python train.py --num_attention_heads=2 --head_dim=96 --schedule="wsd" --decay_fraction=0.511
Each number is 500 + 40 x the weight over its row's rms, rounded and kept within 0 to 999. Layers, rows and columns count from 0. Numbers have three digits each. The size before them is the row's rms in percent of the matrix's.

# down: layer 3 MLP down (transposed), 768x192, rms 0.0234, rows 100-199, columns 0-63
# up: layer 3 MLP up, 768x192, rms 0.0447, rows 101-200, columns 0-63
down100 034:507460501486513516466533486468459506560463515462502492473482480469452522556507453429475496447529438609446490520476504574507530546533482472527510515464471495470481428470530532532485505519552533
up101 048:513519561464542491402519503571466490490447468523545461562490427505455548565434545507521376573534481461510538345473529487473510484513605522494524497449509471542494504522432446515511478534494458
down101 040:532483479451437516534466579480504518606516474421511470548396494521512456490572444444484501442441541501533451554579511472531502497518446425493526496493464497433499481523509536518480508455509472
up102 235:492540446556521567487527558518540492476420502511563424473451518513486483410523529580452466522558500445558507485503544552434489509491548551470448538498523545545466481489480542437493551467488525
down102 243:507447438486442327517492479456500552519509494554417494504433494496515482481493531462458537527481463567566491494478472429530532533428524394511525455500544510518417533452546485514515436549468423
up103 029:515531513487465517510484496506474521517422511502544446436474456465456548609494509506475448581505462493482549459462526495448542495511508512531500451465476483447477508551485474498522469501451469
down103 032:558483463505502495556521516453478463544481460479495537583474471473516484481544390463503526509431493543498490468531567562571590526509531501510551525530496487559458572438500465469472534491536541
up104 026:546510528441544473450505492510457496537507457610564477529480596509491539499452551499499567505439484468513536427569436452527558519539443554469476438501492516502448488504489504484516553495529499
down104 028:534491483572483519476508541396482427488519505466488491480488460474541449534514550535441458485494517498558504546429525489513458447451493443438536526551503469595490549497493456464555456407469466
up105 043:538486559496585471449585513513453472499472622490524530460500469470495503470521511505511428519517509551529471444554486558511580519497508464434472563522489458505495525454470523513496494506524482
down105 033:451595452524503546469386484439494520466569463443498469490446485523558493508453553464471529441477503439515434528492487482469459455486510538567480517510519548548514508501523537493506447491418462
up106 042:523503514497472496440460505507456474470438571449516476518461607498508537562473526487516587453558409515504459416495485496472584502511585522497546486481507483535457498537447547488522451558485581
down106 036:531517479554551490562546497445481502491583455526487508555341462444523446510533455512528439517468540508504472558478527525459572431489475429479502536546496428495471470418563458476494564445509433
up107 037:520506509466503497449570504514531490427451580390516469468482552371491492534458516467520496540510426499499427449475530546456529489504566530487543530444498473539500504523461480491539455549495606
down107 032:484528506528571490532454485444434491524562458503521520558416454567561500505546481494534455472453562493456475525494516487458463440446449485541500545570496469534498533439522486452504537451484442
up108 028:497468530496498485479522508416406501546517423527541477469504502478484510457473525503471512542456489501548434437566478454500496537518491496455484540540503466472403478503540493513525485481483507
down108 031:536474472561531549505502486473494416447470550496483525552387497508619483548509504508460481471466502488481511498437540568482565507481553473492504516526485488501450467454464490480485519518499518
up109 201:541476505553527456500571486531517626473503481479472533456483517514503490496507507455503473579453507533517482471492478479575425469487576528507464504532433418546487546509522501615516468530523509
down109 202:498506490487483480561458532579555460551439489523549477582492381479513504431501508493524529519559541503520539492453581539470478535451483483444528538442497573524498474470525490427483523468441468
up110 034:482494501472505496528549500494547476450510497465482487503512477420469528488488524492506484576556452545560497427411523493566429526482552476504547490506508552527541501447542463501508510427515417
down110 032:481471533492576529490360509510419583523505475468530507461505544526475514524496488479480509444436576480496503484502469497488509464541507482491447538511453472471512473555533511514488522535499505
up111 050:502475487522544475452484500518467512524452600516523475456518495490526486490527507520467506447496515502488522459559484482480503501494494495443447568513487478506541526526446535534490440553476566
down111 040:469529554468469511542458433480493540493538432529472498527509453509487567496470539491535548532532531473533451489522539461470435497441479519621488445564502489519508440430536505566497483491565481
up112 028:558468453492526474456501504566378496516498549494458481555521502464572503653559476490499463506582461551512577479452473552479496493482523508506549543485440522485475499460498535511475503517518529
down112 030:474514555455560464502487503428495543527521494519534544479547504456424494467474501479502547489423528564506442518526444485511460494481432477538438532515534487541460441437525470465514451529513468
up113 036:516477508517554492480589504529490495513509547472519503429505543524539466482525453521535357514530560462465488504466491548457601503515403506488456544527498512536493505499494514539485519531509635
down113 032:477542503472438521477485470469519481439480494512454524517469490506524477455508581518481551525535504487467484537588523471503474540483537534545501490448483548437550507534442588481483454487467480
up114 026:463518525496471441515513521496562524464450497428570501497484531552526519490476524540447515522473450435527534394433528501578477532526618521531503474482479484497472519496491453501454550534536548
down114 029:553466518436546534469512477492476578565469520596487480432539527513467525539467431424506498480506418553476498514506507514525450497494414475506523491504487470443473485434560554560507441523513471
up115 034:518472532474467482545520491483484552509489469584536463497520617501478517579497486513487506511466450516512560431516567524422436505487623522492556543492517498505504494481475472500517490472482626
down115 028:518555462498551484434547492511397466593518474534431600562461475486513554470465425460468553478530497541474492475514503539530464519511474475494479506541454478470486448401541495451516497559602523
up116 061:512461474525551514460513483623491490456532513439532512497468541564552507502538483532501357531506535493535466385506485507465580471522522511462440523504498474537504519499522505541433478553553565
down116 045:461527493429478498486498505456530519486470521542473478522424459475442508473433553484533587460498504500452468560514494516505485517476471534577486437487538490423566520462453536505517488482433446
up117 052:523450554540550481465519499547416501529472503518545514476481482538545486515590478519509384482486535481509520490536487517450545474509477482470434557550491495504485521469465529531472461536501519
down117 043:461553400433438510517498510463548512401523467494456482520506479447492529453399563520509624487525479478512479517488502501524503559506512540532505434474527501485496526517489564540526484515498488
up118 034:485498418489459498460505477516479566496461494510528458510503518418540517561424500541505576577476493474541607540533547475472534502536612568483485490409489490449518519559491506511533455518472525
down118 026:501486546447533526541558542546487441556569539548526477535406448522480498461536433535484460460507491513458406499470484479570531509492477461499507501587486489529506542424529460472528539431547544
up119 031:493506451511488509494552498528518492415477592439433488562492442308504469506458494527476454533568470496462560505384504505532490470489549512484509464472487530503514504515461469516548459519473500
down119 026:475519544465566522514454519532441565511530406457543456468477534527456560511541524469553460500491616535484419535527493501486458517472506531558486565500521508552488482511518511511480536496550490
up120 039:528503493513493478449551495452432467493517540485426469482499428505549492524525498509490346536565535487493618447400509546516519536501430490551514510588463547507508478501492481521518543475493427
down120 036:469457508446448524508471492528493557443490481469530564461501542478442495515491509462484515499512549614475480513581453475447551471516546530533476540456461478493482468524494542523455503507518463
up121 231:442446532502532430437520503519420543505459510450515540503469522488526495487548603505459476509455453449531542472498491413485453418482502485467537525455419467599418512499471515532540456518483473
down121 218:546458513476477449549458508528607502428507458504495491587549429505461514548583469469440541444552496527510461532448468429535459457486518473476520538524526528440456449470509538464465477501554491
up122 031:514539544490509537505569501530532466432528560446562541470476504582476583517505524514538392573494467532554424457418498535583497482543598486514509454473523480552455510495561431505477545477571548
down122 029:478473430510490513541507520495508471510462485448524456494457525470559414485512466520448489496460578449453540522466551522545567514505514551444498473482497508470518513557428512454501506453375496
up123 032:535485506554529470452565487506427468523511600577483480486482460486531473490551497513522371537524559440526652502428495484523461517483501510456482524514471467473494500506501458516516484505549525
down123 029:502477528451489532548500557415506561424517464461549485492497578470458471506452580573425584501477496548476482511528466514512512530530513473569461516482535539537487419535487563545472517443459509
up124 192:491468510516472489532542576443439475568469508500543451498487506507538494541446532489467431579529470456512467476511560517438517521530488488519443468471506477469478514588519514485464516432551564
down124 207:444480463456522485475531413506500561418550521534512524554440488558506513505567445475485494561505497508573455458540396524543518524467490518538441461563542484501510526449490461474542439526485514
up125 275:471486524435502431443474512501475482475496470443448570536501568531541465515537516465554507527472523541530486524467546426496485392484523447436494505470523485511480542542446481531469443576554495
down125 327:527483436541467500558510517505568494498554546580418454502467434446466470445477476481528536456532495538493521511535443499535430549470494464496439424590558525490492529453556471500544497507533437
up126 031:476516525518543507417523505515507561539445563483512463455488501489541471479507511538491530431483517442454564486474526489522531477506518539514431483467507479522497533568437498488508398608518533
down126 026:522467554437467453586506479493514486498571432543518528534480474508373544534531528529566501578531477515461495503544524505531488566503470489535571476489508473484495515475514511552474567403583446
up127 215:534515587529474486419565526469499497549547534480521449426481552506462536503483532484469511591530439518498536494535538542425464530531581503460488455427517502500519514529515487511486499546554528
down127 218:413520435456554493488421411559481514487528519487518535486434433485571489451524481523486500446517512403513471495465525479492492569516445526504598514522477488471507514534506488495522533487501485
up128 037:504499578498570524435548502634489539489522636547511522436511539542507489526546467523538410481501549504474465495463511568455531461496585535492516510493520487580484525475472505512515438546566609
down128 030:460580505519546469486428487457504506528567482406497514561494459519409544493526528495546555474561463508509497521496456482502469535556456496532492476474476504446504428604522553488525530488492419
up129 030:478474521478476492498466515587417519552493517458583492639501559551490508595482490508465507400502424506530466398543438498484484493499513532474497583505515511536454498474508535489490490532480534
down129 028:581508478525539511472501465504546467556499531504452548537486451452445523516546451458504509507474445517493525507470565497555501543458436427525503469554486468493465476463517414472546445503591502
up130 036:482513503476481528424485510572498524494490416540581533422446529637506586499508528543497521489459493518515473514472501477534496464545590557532469450415502455523486524562484476489527450544543495
down130 030:523529494553496488540531533459521426522477510464468454542407488520453426501537465461510494518461506481492518502484526529575580562508510434434553540534500474468475536468507509488574561430438469
up131 043:495472524489500467450554511542506493565471533525531479352480483481491508492504477522512430503511540453497450401476483521479593533530483515549481566504495474514501515522431520482505494536507610
down131 035:552575527490505489473482484426465509483517503456480538539458480488489457542547460447531581563563424509457517523624509512515510495502485530540568488462417493426516591527541531493453468490526465
up132 050:510501519488557439448536496558478508544467483633609485473498569590478486447497508543485516483453564446502471474589487507513484512510523525458403547520523481496523529518475524496480522529530592
down132 040:526506495523430577431477490439511487520519504483378511486461431509530539518493537503452525531519480484525496523520545485547382458432466475525557500535481516483536456451460490490491443450472472
up133 228:474486456471489527488458642489542501480485492468538489503490508456505527502531586524528515441519558464526453480439549527486553580558503551492528483493602514437476558547459494514454462499515520
down133 282:513551563555500561520545516506508520500580470494558471500452467517421474561484478488491472501499472489467490549495547553473539506512506486529558560408428546495512476511476524502501533463503516
up134 033:486445575494447488546467520480539519606494453453534478467484501489473511562498494526491456476500471470557431424481463491545561504513494491523465610516529508544435495473497491496499500509459488
down134 032:538477450452521463459484432540470486493508528494448534452541550418496501509516468425528535503532445527495534473524531555489440536497504482504556435443460463419494496499486527473442439530597486
up135 052:482502498452441495504499517531469534544459473556575520491509545506482543559479484539488551520466513495513512535505474514397479480521555556535486504463487494513452513506459476448510496548505552
down135 045:526545477551503486452552485436487402491495504498469484521600423488480467463527488538529489524509477550464540439530602480593401522431419475440582523498450508489503554473484503474505468430502484
up136 034:487515506489483496529535501506538480490473462463532472426494548500464540489469504485489552550511418477535515366448524531504485539513554501575576517549508544508491517472493475501532478441436512
down136 031:544476489461541471506530536519497530485459513570499530594447490448507470530512380451533519485457542556449520492542513556516578501479490501447472506507445426489478574458524483465443551579509526
up137 037:503460507529505458459491498577454499505531509491505521519500524584536475479510496544517375394548567450462554450437448494499484493497534506494492499533482493513474503472464502518485506540549548
down137 035:496517529473456555432452502515519558473516512513455508434490493434408505498513540468521556461549486587487477568526463441438488518546468432526458473441464473415511474526502572555533472496518430
up138 037:553519535501516467512569517386546505551476414512542460507519490374439488582453525528530491539501521453508497491496516485457502490491550501544512590465516477480456511505469454495548504515452622
down138 032:513453483465510518527528515454444434533473503463485539505543496561622510474569499502457523539448528561496556469585538528503475562479490478500569494497506512469501528468441505474414484475561496
up139 037:467512554494514467491536512489558514554453478524579465398509468512451494474448523577509501493475524423475550476452451466555518505504453522546490502521491491506515525560420440490497528530483592
down139 033:563496529446474559500510490453470531504493502494444531454506490507514524603570464438527508534552488571509501545608552525513460508466489484552554508503406501507515549444542524530441448496593470
up140 125:486476503509467558530483512497590510466531496471537505477450488487500501519493489487492486460500534469501494555501483554489501531528533499489473507491522522472731497494528511475506498476482529
down140 208:535548464538542569500493501464473504486538478539443467616594456495484501527463513501494531435574412517457510550506456475553559502465493459479561511518493495503451498512504515502518536476491428
up141 028:555486523468513491488530481452461445540536579593493513362492614587465513485535467476508427489505466534508431432500459518451489493496399479505477566504557515498471481501567538519484576447488583
down141 033:467526461571443492486455485485501415463485470430463506564484470453573444490512551523474500502476561445505547489542543474448525477446559525480488504537470530528515514521408497449503452486444516
up142 026:445532478526460564483486491429555509519541339532475490481446517549472510457515518517569479525502496452526538469473468397570590463532558509519500414461502467472526485554570502504421488480592455
down142 030:502462480524494480583565485488554480474525507546533451461455589489518416486513491533470523559464488459474497545484501522497560540508536514468514449446558490513544473528495552478492485429468523
up143 044:451497479476514518471422491578453530463497441415590489362470557582485558500500545534469524488483429485525480346485464476555483512528590525481517471485499524579534514491522451518478478511490535
down143 037:543501545483507486531519479531523512527432528578465493546422450463427482514542425435511456521472552499481463548473522501537593553500477458485488458572448432419461522464536520478525490546549499
up144 037:491494471472442496532465505440528525495466526369444439591495478300469461589441500448483542537543452478486510476565533496485510490501527513463500507436486503474465475509492485462514465517458477
down144 033:541407499465581510548501489520439448618541478535538512497562492529521523402570463518519490528442480502515505485418498495535462496450476470543569487484551443572486489457523391475473486456576538
up145 032:527437518509551485478517507495478500553524451560546519495511487525530488487542487525509495472445502508552500538544467461553520489545412502466453592575506527488482507460505559528501508498484515
down145 034:450568466522453500533531479518524501385489536535475498476567494502573526522444579543467541530497526469474513501486518507442451556455503507460478477486500506531522590543460531457546468533514504
up146 040:526539478477513507468514491516522513416469462517461480536492493440501519588497500489484504580535465507502599459437577477474434475501662526515522440448488488467509513502488501504505462499551445
down146 037:457473499510517527558498572503465497592545446500557477495497515545457501409484503560474495451455581536506457500456461476493516482525485505467507521464563480521510447488519479517529554448465510
up147 034:496486515496545469499437505537485532551476459581571552489480524533450544491480540551468524468497522530524394520599491436547507493507584525471440499461512436527528518504470512502503450579529479
down147 031:516530480536544578473482455502473448498517593488470464456499468501559525511566515457536567501485481467491488477399509550499516552493475454482587474431484504393454476472484527547514545498519471
up148 039:494539460475490496511512495453468517468499308472551484545503547483504523510432530509484603566459433523544485465538512469499489528529552527558556495511491522526506499488529492494532535461455503
down148 033:513431455498476528533555505560491478467441582576503555528488438500564486502516431526463432490476533508459498512459518554528521488468490527413486476561496434486459548442494470463484479516555511
up149 203:466531465486502556397534447474526526477512548396535482474485510496532574574504503565465562492431498495548459490460526482552513479535445554480552525544544526488499516479475506509550459481475530
down149 242:520479515509432474570435560550506436488536502526495575525498466474495426533521474442498478538449506508524523448498491515484502518497552499492476429417447382464525529537483538547447459553482507
up150 045:469530543483472522393518502559523543483478544499528449463501518493485523533463514513528469527485495473491496427461495525488544527532602533480560496435508464503460493546479472515505482542555634
down150 040:503534540508523484562520534454497497548521458536554465577343464511510479515562456492490432480518474521449460567510518482518503453485485443496514470554487505529491514481535512492533546385478436
up151 072:522532504486552468420472500502489511530493462423587528521503565559478535561512508558475499515483529472520526425517510504519503463518541553498397467525455439525513502501455466502454477506503622
down151 077:497464454502428582523547516481493490525508582543442528468485521469502535537545511422537511525500573552459460484517524496494463534413462505496527507428518548461502450469518490493561482457541477
up152 031:510529509525592496385559484550384516411483548423474528509451461466575495536494528497488397544549497548505462481511527576414556479500512484477492457479484455543538506483499531506496476543492405
down152 029:469527408462498526568461535507515495439524478510566503564407461510494514414478513553492491479484536469516449542414452490505545524556528568501518566489551521475479530460476507497503554407422456
up153 039:505486523520556438455598505479487494551471529502531480418499446473491466441504512525501386482502541448527527450502494504568517525494420483488458580585491517493530512502449512522536503523476520
down153 032:531504510425451511518440465509496548420529518471493516521476499514549540550499522453504569539486506550466486525587502535461479498488518553571524504469462484493498487500499544540409469548553492
up154 034:441509565511524508511554511501547548512500541477570475419490398563448499433493528555462423587435539466506531561490548510578489507509563514516470506494522485491515512543478453524512447510500472
down154 034:558495481458476540518461472521518475554486553486489509506435517561450543501552461454500510456539467523452507491514512525539575554552523481588506474459442531472513430487512523535474522493559503
up155 031:502499485448468476519488515537534510506469429484584509531477612518520541580464524520501585534497449499533427399483463540457575501524592542568517518474496558574524522483482479471506527490455566
down155 033:507510490501572458426486484477444507589510528512450517460550458494483501513490435426531508468475460518557534507511509520565406487487398462472551534534462407438519545455542465486517477511505444
up156 042:524502497520552461460590477477411483492514517550494477475490494619558466482535509517491392494540557505481626422472516546492528507477401497517477494570476511505518507499478510506475523505490530
down156 033:507484521425440570504445556523506551446505478482503575556500453437408554505463519530507567490482502552453511548549450485500523501541528505549473516483488479462495548495482530528455495456516469
up157 074:469450537518485514460557502486460525492533584503548512478502510601505535423500525534512431518465483554517483369537467539499498487534591530537518517475545520573488493510517422492496516483480538
down157 073:588559460524518462499453495489480490536430508521456515532419484475483424541514424466516485542528520419559511585505502491542445590511452476502463572509423455403499548494499548441496475507531471
up158 220:496480461545485550511510433441530498506488574506502457411456527509483530475448513537557485529488472556554470491589487577485457556529520522506414488508527460500507512487505458568482537497502559
down158 193:491635441475488555539448550516515541498492458539548484490411453475561556512489531506451495456456526551536495563426458474465440492597470450579528491533542489472474589484464490490519515493442536
up159 223:516444529530545533495526626472432530582511520448583544438491463535522463515492563448517491534474474516444515510497535520464509494505521523508555476499467459511497517596547545521501526427539523
down159 313:459506535394512436465516382525509512382538545544471530505501503481470462463549489512461477528520514460594480505539452492544516471519496545454502491492549555532503506449448516458459423494469494
up160 040:488483555474521488541474514483590520498472488457576499441472592484436536488441554538481501515484452524521408435487466490519502504493614516514506541450547490595490515484484444476530502508478518
down160 042:535532458529549516456447454505405471558503521470421529492436485517510515515587420416520473483536523512516499505464546524500491516554505468511543510504403449412499439502532505461520481527553459
up161 034:478523537477533438471486516512490509508496425518564463500506550480446502552414557563496511473547491448502480403471461486519499484490577551537544496519502507552498510502438471507551518525468616
down161 038:526479509474499560480441482478469547541485510448451528456504455515484551539566425409521468481501523603522498554563503500457411480509466392516527531504415471431480449472529517507453484512584425
up162 186:431464521429518474435544528532508526503565553535531466498502495531459542482576490466501469425454481481530545491512587510461525527514561571530428524487483512501483504541468481474557501480583472
down162 197:481471451514490533576438554504444477515504474566517496489471533520515502584489497500526483497622497481483519548552404504461548473470510387462508489524575510501477523522538550453505528386485506
up163 030:450497534488419519518456532421487515529493364379525497512479445379463496570442472528460563475478513511481455546505516466489478471497633528519467566511526468542503502446434480520535411539446519
down163 031:469485477490489530486493464589482472500477567513456544479492494518516557446559514483545464508560505577446474488487524522464531583495499510477572469393466492420498446502490513524524529542596484
up164 031:526519454482536461488560518493553511479438573466459466461536480335483476494486524489513548516538512479495528495448515476540427511476480498508474521479453512474493521528460493476539461543521469
down164 031:489469593481566519516382471478441528559550463488518525445561489572484540558536505467525497485423540544539453490561512520460409477477464487570509531508517443586496459467557452528452483487557465
up165 039:484480535467418493478492511478526559532454481491558501510503616522487558571448510549514571513479469477535484467491511490431509527522601540523511511471515498558449502509449480511511477539484522
down165 031:543456535483549476478556428488449425575493547595437539527393474452522485534518454400506450544580480480507495535476560538520453518492458480502562526490449446381488516411553538463470463515560473
up166 057:497492542494544496433560488581467532475468557519531482416501487570525479464556533505530408536441547475489541361518533525568449511511519491471494500494501460507495517540476497507508490552561475
down166 052:475552490545503495524464569447500486457549496443532449571456488515487521606492499468508527507492512407494528515473429512525487449504517512506472494532481547545467547453500560525488557481454455
up167 036:472500536478461482516500513571461534570495451434604482520499614557492524579461502563493533516508446443507472431478462514462503515525571549541553514528518525546465517502471495505518492524437601
down167 032:585485490446519492479550478460507484532426509542446541532481460436491529498540419410531532552487492562462547529547582519562467552467451446477538489503438480407477572393499497473474474512560496
up168 052:500513532485472550521477504499546525446453593459477507464484467439490517581482511466495503557527435532477497524431557500438565463492510499535520445430491450514508492539483486480484453552507474
down168 043:509497509482571449568530501482447471568536468541563499529452541520521462455544466525554483499498525501503473501502507543511528505499480517528551516482547531544511550430548485482502544436503490
up169 051:522500460494483472457498494595514481463439502531494459518479519417477531548450523522497473540542462413520544483403532478455469486483603528452524468412492458477474514532406465497513486562502544
down169 053:535493556464502529512479572419439559552591460443500515509399490539507512488534415458480544436439533564488443550561494550505432493485452432512512522580514522506490462441540506504462511472556486
up170 034:477491459494464495466543493473517513459458438403497463421483560379483491516452512517519535523507470434529487434516505478471421502517647511488522525481512475510528512488465473505499458504456563
down170 028:479487489423513563518592482473474497509470494588484536513417462512542526524517472482516440538510566495426467544514528499478533546437461512522471465533501461450524558418502492472486537493537528
up171 040:485472541457486504513489511495500533549436447481557471450506486424447521580439516493481540555485422514522453484502534484435470484509567517548496599498532521545529514455449474501563431485401500
down171 035:524483488472565462517460483492434474535518521502463559561498511527556525473545424437557525506477531505510528461510520544538497540492473480482548480508458440485471545496530447484505518562599511
up172 060:513500481508548545471533498537480508433484625418438524460504473511585501485550486473512422595475463557523486442476495489509524497516485470479553487468482519501464506562525549520522485532551424
down172 056:429525514520484449568490464485514495461549443493617467553430515521466467496449534551482516459509519405507505541442494562488576455504577522544409471548533462581488560453531451536482529447446524
up173 237:511512517517511487522501535538546474479426497498530447476486591509561440513491478525507525473526549463556451505512603459504461446486502545449417478482491473528492491508481489472481507477547498
down173 244:520482448510530387489468491465481584538526552595470468539417474453517532449482531521466537468515432549496495486548393451519523509517450447510466466546538538483390517503501474578507424530438454
up174 033:440513529432532522495481524550512524523518510491565540463533532549421545477447519503480561465469440524481369467551478470526485503528547524523509438522514482521485504506491499489526446511516555
down174 030:539519469603497539464515500507547404546523533480472488511485486541566465530583453457538506497501488502506518482466554522487559508461458430425532503480474501475457520490514488490548552521505525
up175 046:544516457495483442488530507421487475504444427503477487615498444379529515503477517502488544544533479481556638444433512457545464533502549498538504478543464533462488518470466498468494507485501382
down175 036:468401515424491535524442491554497590488561476507558518431531531454473512523440485504501523444435559565454425481503435517469439455498457534463506552413539419534481503489556491555456504530542520
up176 032:485456542451420505569529521512512487502489518408514529469517572491482514583503454478518442509488442523500418382474462545428443499513455466513528607534513532544472492437484510474532556461449565
down176 030:508560438502523501424515505523498459534448479515439538536557478484538491498483467455492491550520504496490580479534594514505520529460499557476504497536460514480504615513495486452512450564500548
up177 027:517509562511585526491559489522430493554529531644506519384512518505473494421512524517539399542514570470489487534495526499539513508487538482478490535466536432500520494481522480522541431508561487
down177 030:480508467541539530498535540468486436469522521427531477499410545508554454513539570549460558516496504509504526512485457545462572503564517510494520448447507553468504426577436569472466553490446508
up178 029:523442518509425427521538504520511512529460580488552491449456481510478522517540491528479390490508556480528599420525474530503524523506533507484464583518479522491502501490413464496501538513506514
down178 031:543540514481512500408472460455421523563505476468470514487529485492470520539460473427513537509528414539505490517560502505520440518512448488588515559519437481482494462469525507553489402562546473
up179 036:454498476469487479484466510495592527447426471456528539506472568534517526448433524506486587459485431490515434436476469497519552528531505514546463482493500517567563515509472509474484522519477505
down179 031:503501465504485519456534438594499536523519538594441517438474489490470469580531459450557459490565481458492458524483535496477422410475445500462499505517479413404515567472562540517493487491523487
up180 032:468491442516420520528437503566594554455478475405515534588466488435538479573438514526454531537511517489525494586486484468498550485525626538502422458466484519551503505511460504504525463558497484
down180 032:506501497482477527456523498584495528569542531535488466448511503499405536439547509492602516477549471543509444521448514460502439515502451514517548517472512474418515509490524532543528521444517486
up181 038:461474546481503496557544509499529476501533539467541527516493486586475515484486508515461366559511456544536436434426468535479512510501485473550472535549535541571475491444537442494488549445471499
down181 036:545520441512515513420419505527474523512468533449466531497523563489487479516529454447523580455486530517493543489550544513515498499498504498493487547488425486433510502566474525507486464536488497
up182 048:480489455542466470469449506448472479579471506476504451516514515492489451483469536524501562398497533459461498554578442442509541498489459517456494542497474450449406499588439533488499465557449540
down182 040:589489549506449533589536471471493523472529475480502518511510492512553562573571471458516504590504493507539490533530535488489469537462520437576542504551513471546466507415551484558454496429610498
up183 033:476522523487490479480537506424512527541479341556559473459506475483462495478448540527516511599457468432540535414500531439532450503513613518510507540493516456493546514486466473496493444493524509
down183 028:472470541465516552516514460541481509525511517527526488500455541503554500542479431452503564500466502550429520549491509560499460474492458512482524447427506504439500499458510559536468504545519510
up184 032:469482499494478535491498498544479558463510514461506487553502470520545537575447514541461412550507508487480562434437539535440531483507570544558534451458498506540520486526499445538510465520514512
down184 028:489480519475563497446525488528473484573485530519478545487418478523410498465548450465516516414560449572456497517461490537542546502564505474534510513486453489436487471455512492531515571453576457
up185 049:563450488548520428501518487487459466538494497543477473499502459432477450526532488487523446463544579460514528529581515499488496505480505466433463573524496462424481505477476516528515518501485537
down185 037:461474546457514568473447521425456569438539515471461517462479515497604559495452580485456584472495466533508475509521454461450498517467526474572486481490525549531516492467457503539448465530480488
up186 229:477454525561507511466629496460447478516509502484453488412453523645448516454444523482562448537512476538508525525556515557526492560518564493499437482423525534488506527553559479495506469452548498
down186 171:495539461491533525486502458544460494401502487520522478479293523450530462458581460510480465548482568510529492450512502534503435485480523544491484488472443453447529529492524495521489530553433528
up187 038:511476484452492482502470500534521507468468463485521539472497506483464538577506490460490494540520433513572374422534498524404484501525616471513467538535513531541488501434497515487505521450492507
down187 032:444557417564491509421504520523491491513518537528462510495537512498557457467468488521514572467501502451513531455465505467515484484484445547433503512499500463450518485534508517480552474567437523
up188 047:473499559474486491446472511518467561561463439507581476532493573557500492560471516534516588511448494442502503535528493477453479468534599576508463528486513511547478511510459501515527429547480560
down188 037:522429487486510511543529464488519439509521533523468507506500464479494523500514481487498463537568472519507514502438559515572403534467434406502581473464511481428476470460498493526532520455546478
up189 041:546543498507536470442522491461456524480463384540479460554505535465508479608513506487528551525525528481493541488541571488412474476490543514495481521487488457515483517500490526512484485533497484
down189 036:451409511466535510581480495467460500526511494553521540481533467549553561459484554559449505542488543514543494479489464493512440510463494521497547466487573467469503454419470468510473485432542445
up190 035:562507458498424490500438512416592492531483343534553504425476592511484532512496521510481613490458524472549481532531486410549548506533598511489428492475504465477451502506491519493512523518533561
down190 027:426519471526455509529585499514487490508486535488451441486552510500584494474503561522487472511540528476519473478464496494429418540481509504458591515491516484475531475538470486532539473469454522
up191 040:488483523508494535460496496598460526539525408561586537374464560671511509481544488523515458480457533492498420517516477497443572479513513518507446491504533473564535498514493504524491479523527585
down191 032:487562452579449430466562527442549452464491555487400493555400492476528432513460516496503538551547424464546552526535518531545533528517523503450542479516479543381528494509479562496538496516429480
up192 027:475502476481514512544459523575573507438531491336494507446523469463469524530462540494479539569487431489514422470490510543517514531520491490538568444536489534505518486520529481490578490475445507
down192 026:541513474495536507454500507530523505518464534503508495517443486557490520502548419415541498441463525556516486483512515523472537435498519483511484525517452460545485538455543489498459570528503533
up193 296:533464544487489434472477446478524464467488494457501529517487533454515517508518544481466521483532470431523564503562472441549490418529505500452509557491492533550499465487499491478536441576453491
down193 303:499467494488486484507535498434540542446615478528482511501421465468430538514539465469493470494518485565460482547444456425586519541490521441457498488511531485462481560430497560560523478500532500
up194 031:494567456462603480390572476540411485485478483542502453520505512488510502443459529499488519540510432479474558444474516491459516517508376543482513429499482518460529507588482533491547515494471448
down194 034:508510536501478547580501563456518475455509466475554502525419462531532479499524482548471491526405561516501475545560497497518501418490541486458504541593509513577492547449497482473468523409470516
up195 039:499481515482472486505484501606468512475539579479527508476497490615522513583555465502488378490529500513522513434419500557480434490505559506561540481551464521515468501493499471495511517494539543
down195 034:545542469499467494457517553490525546542483487486491544538553502434392494498491441480532563436527462595490531498559505478531531531508428491526465548489448441470465478488545504513509507540487513
up196 045:477525499516599555444530504517468566459546534404495498462476460558526510461532514528533408592441450543511529411464484465482516511496591523530542482443493509533477498558494455505516436518526475
down196 044:527522502505480457549507515508512490554502533483539519543325505494439499529548403457493518477503471488480462578466467572501585544582535491511423530487478476464477485458549520420469544502560511
up197 038:523531525504513479444586485482449510539465539612502430359486488504483476511532504496526462505486496447450627517450545508483522498485453513528482494513481466456535517566436471513549453536493496
down197 032:520449545488489482590490535441458487480529422479546586556418511514522510571466489483460519555495507584489495520611534562510514497493513504542522512511528507549479506409521508504411517486505515
up198 084:551449524533510475459526504442509499536478490469513428480498486478503501525528460500608452552467440482492484481481507536587489497536592502467446477490543439516515539454543484495456535574499525
down198 107:536539539516440604525514487459514518522522498453456499454403517481539465467500503504461526491510541506457513518492487499495488548497520527589477505565509500478467524450487546486458522534481595
up199 322:552483528477437467493435420421541547502484500470543516509477477465540478524505461454477475529460466473508481503489472500527467483517475552496512568589497451506501527442528479514529457584490466
down199 230:535511478527431457583495579477548545525497429549477513489464448491477487608517466469517495474440487483539426570419566480485539517396497508545528471518464450505515533513568484525479542524529480
up200 210:480443489497499462481512503453517605509502494502456594485467469500463476540552546438502497501414508551514498506459502488509504455526502481518516504532464398544490587564499480608521461567527503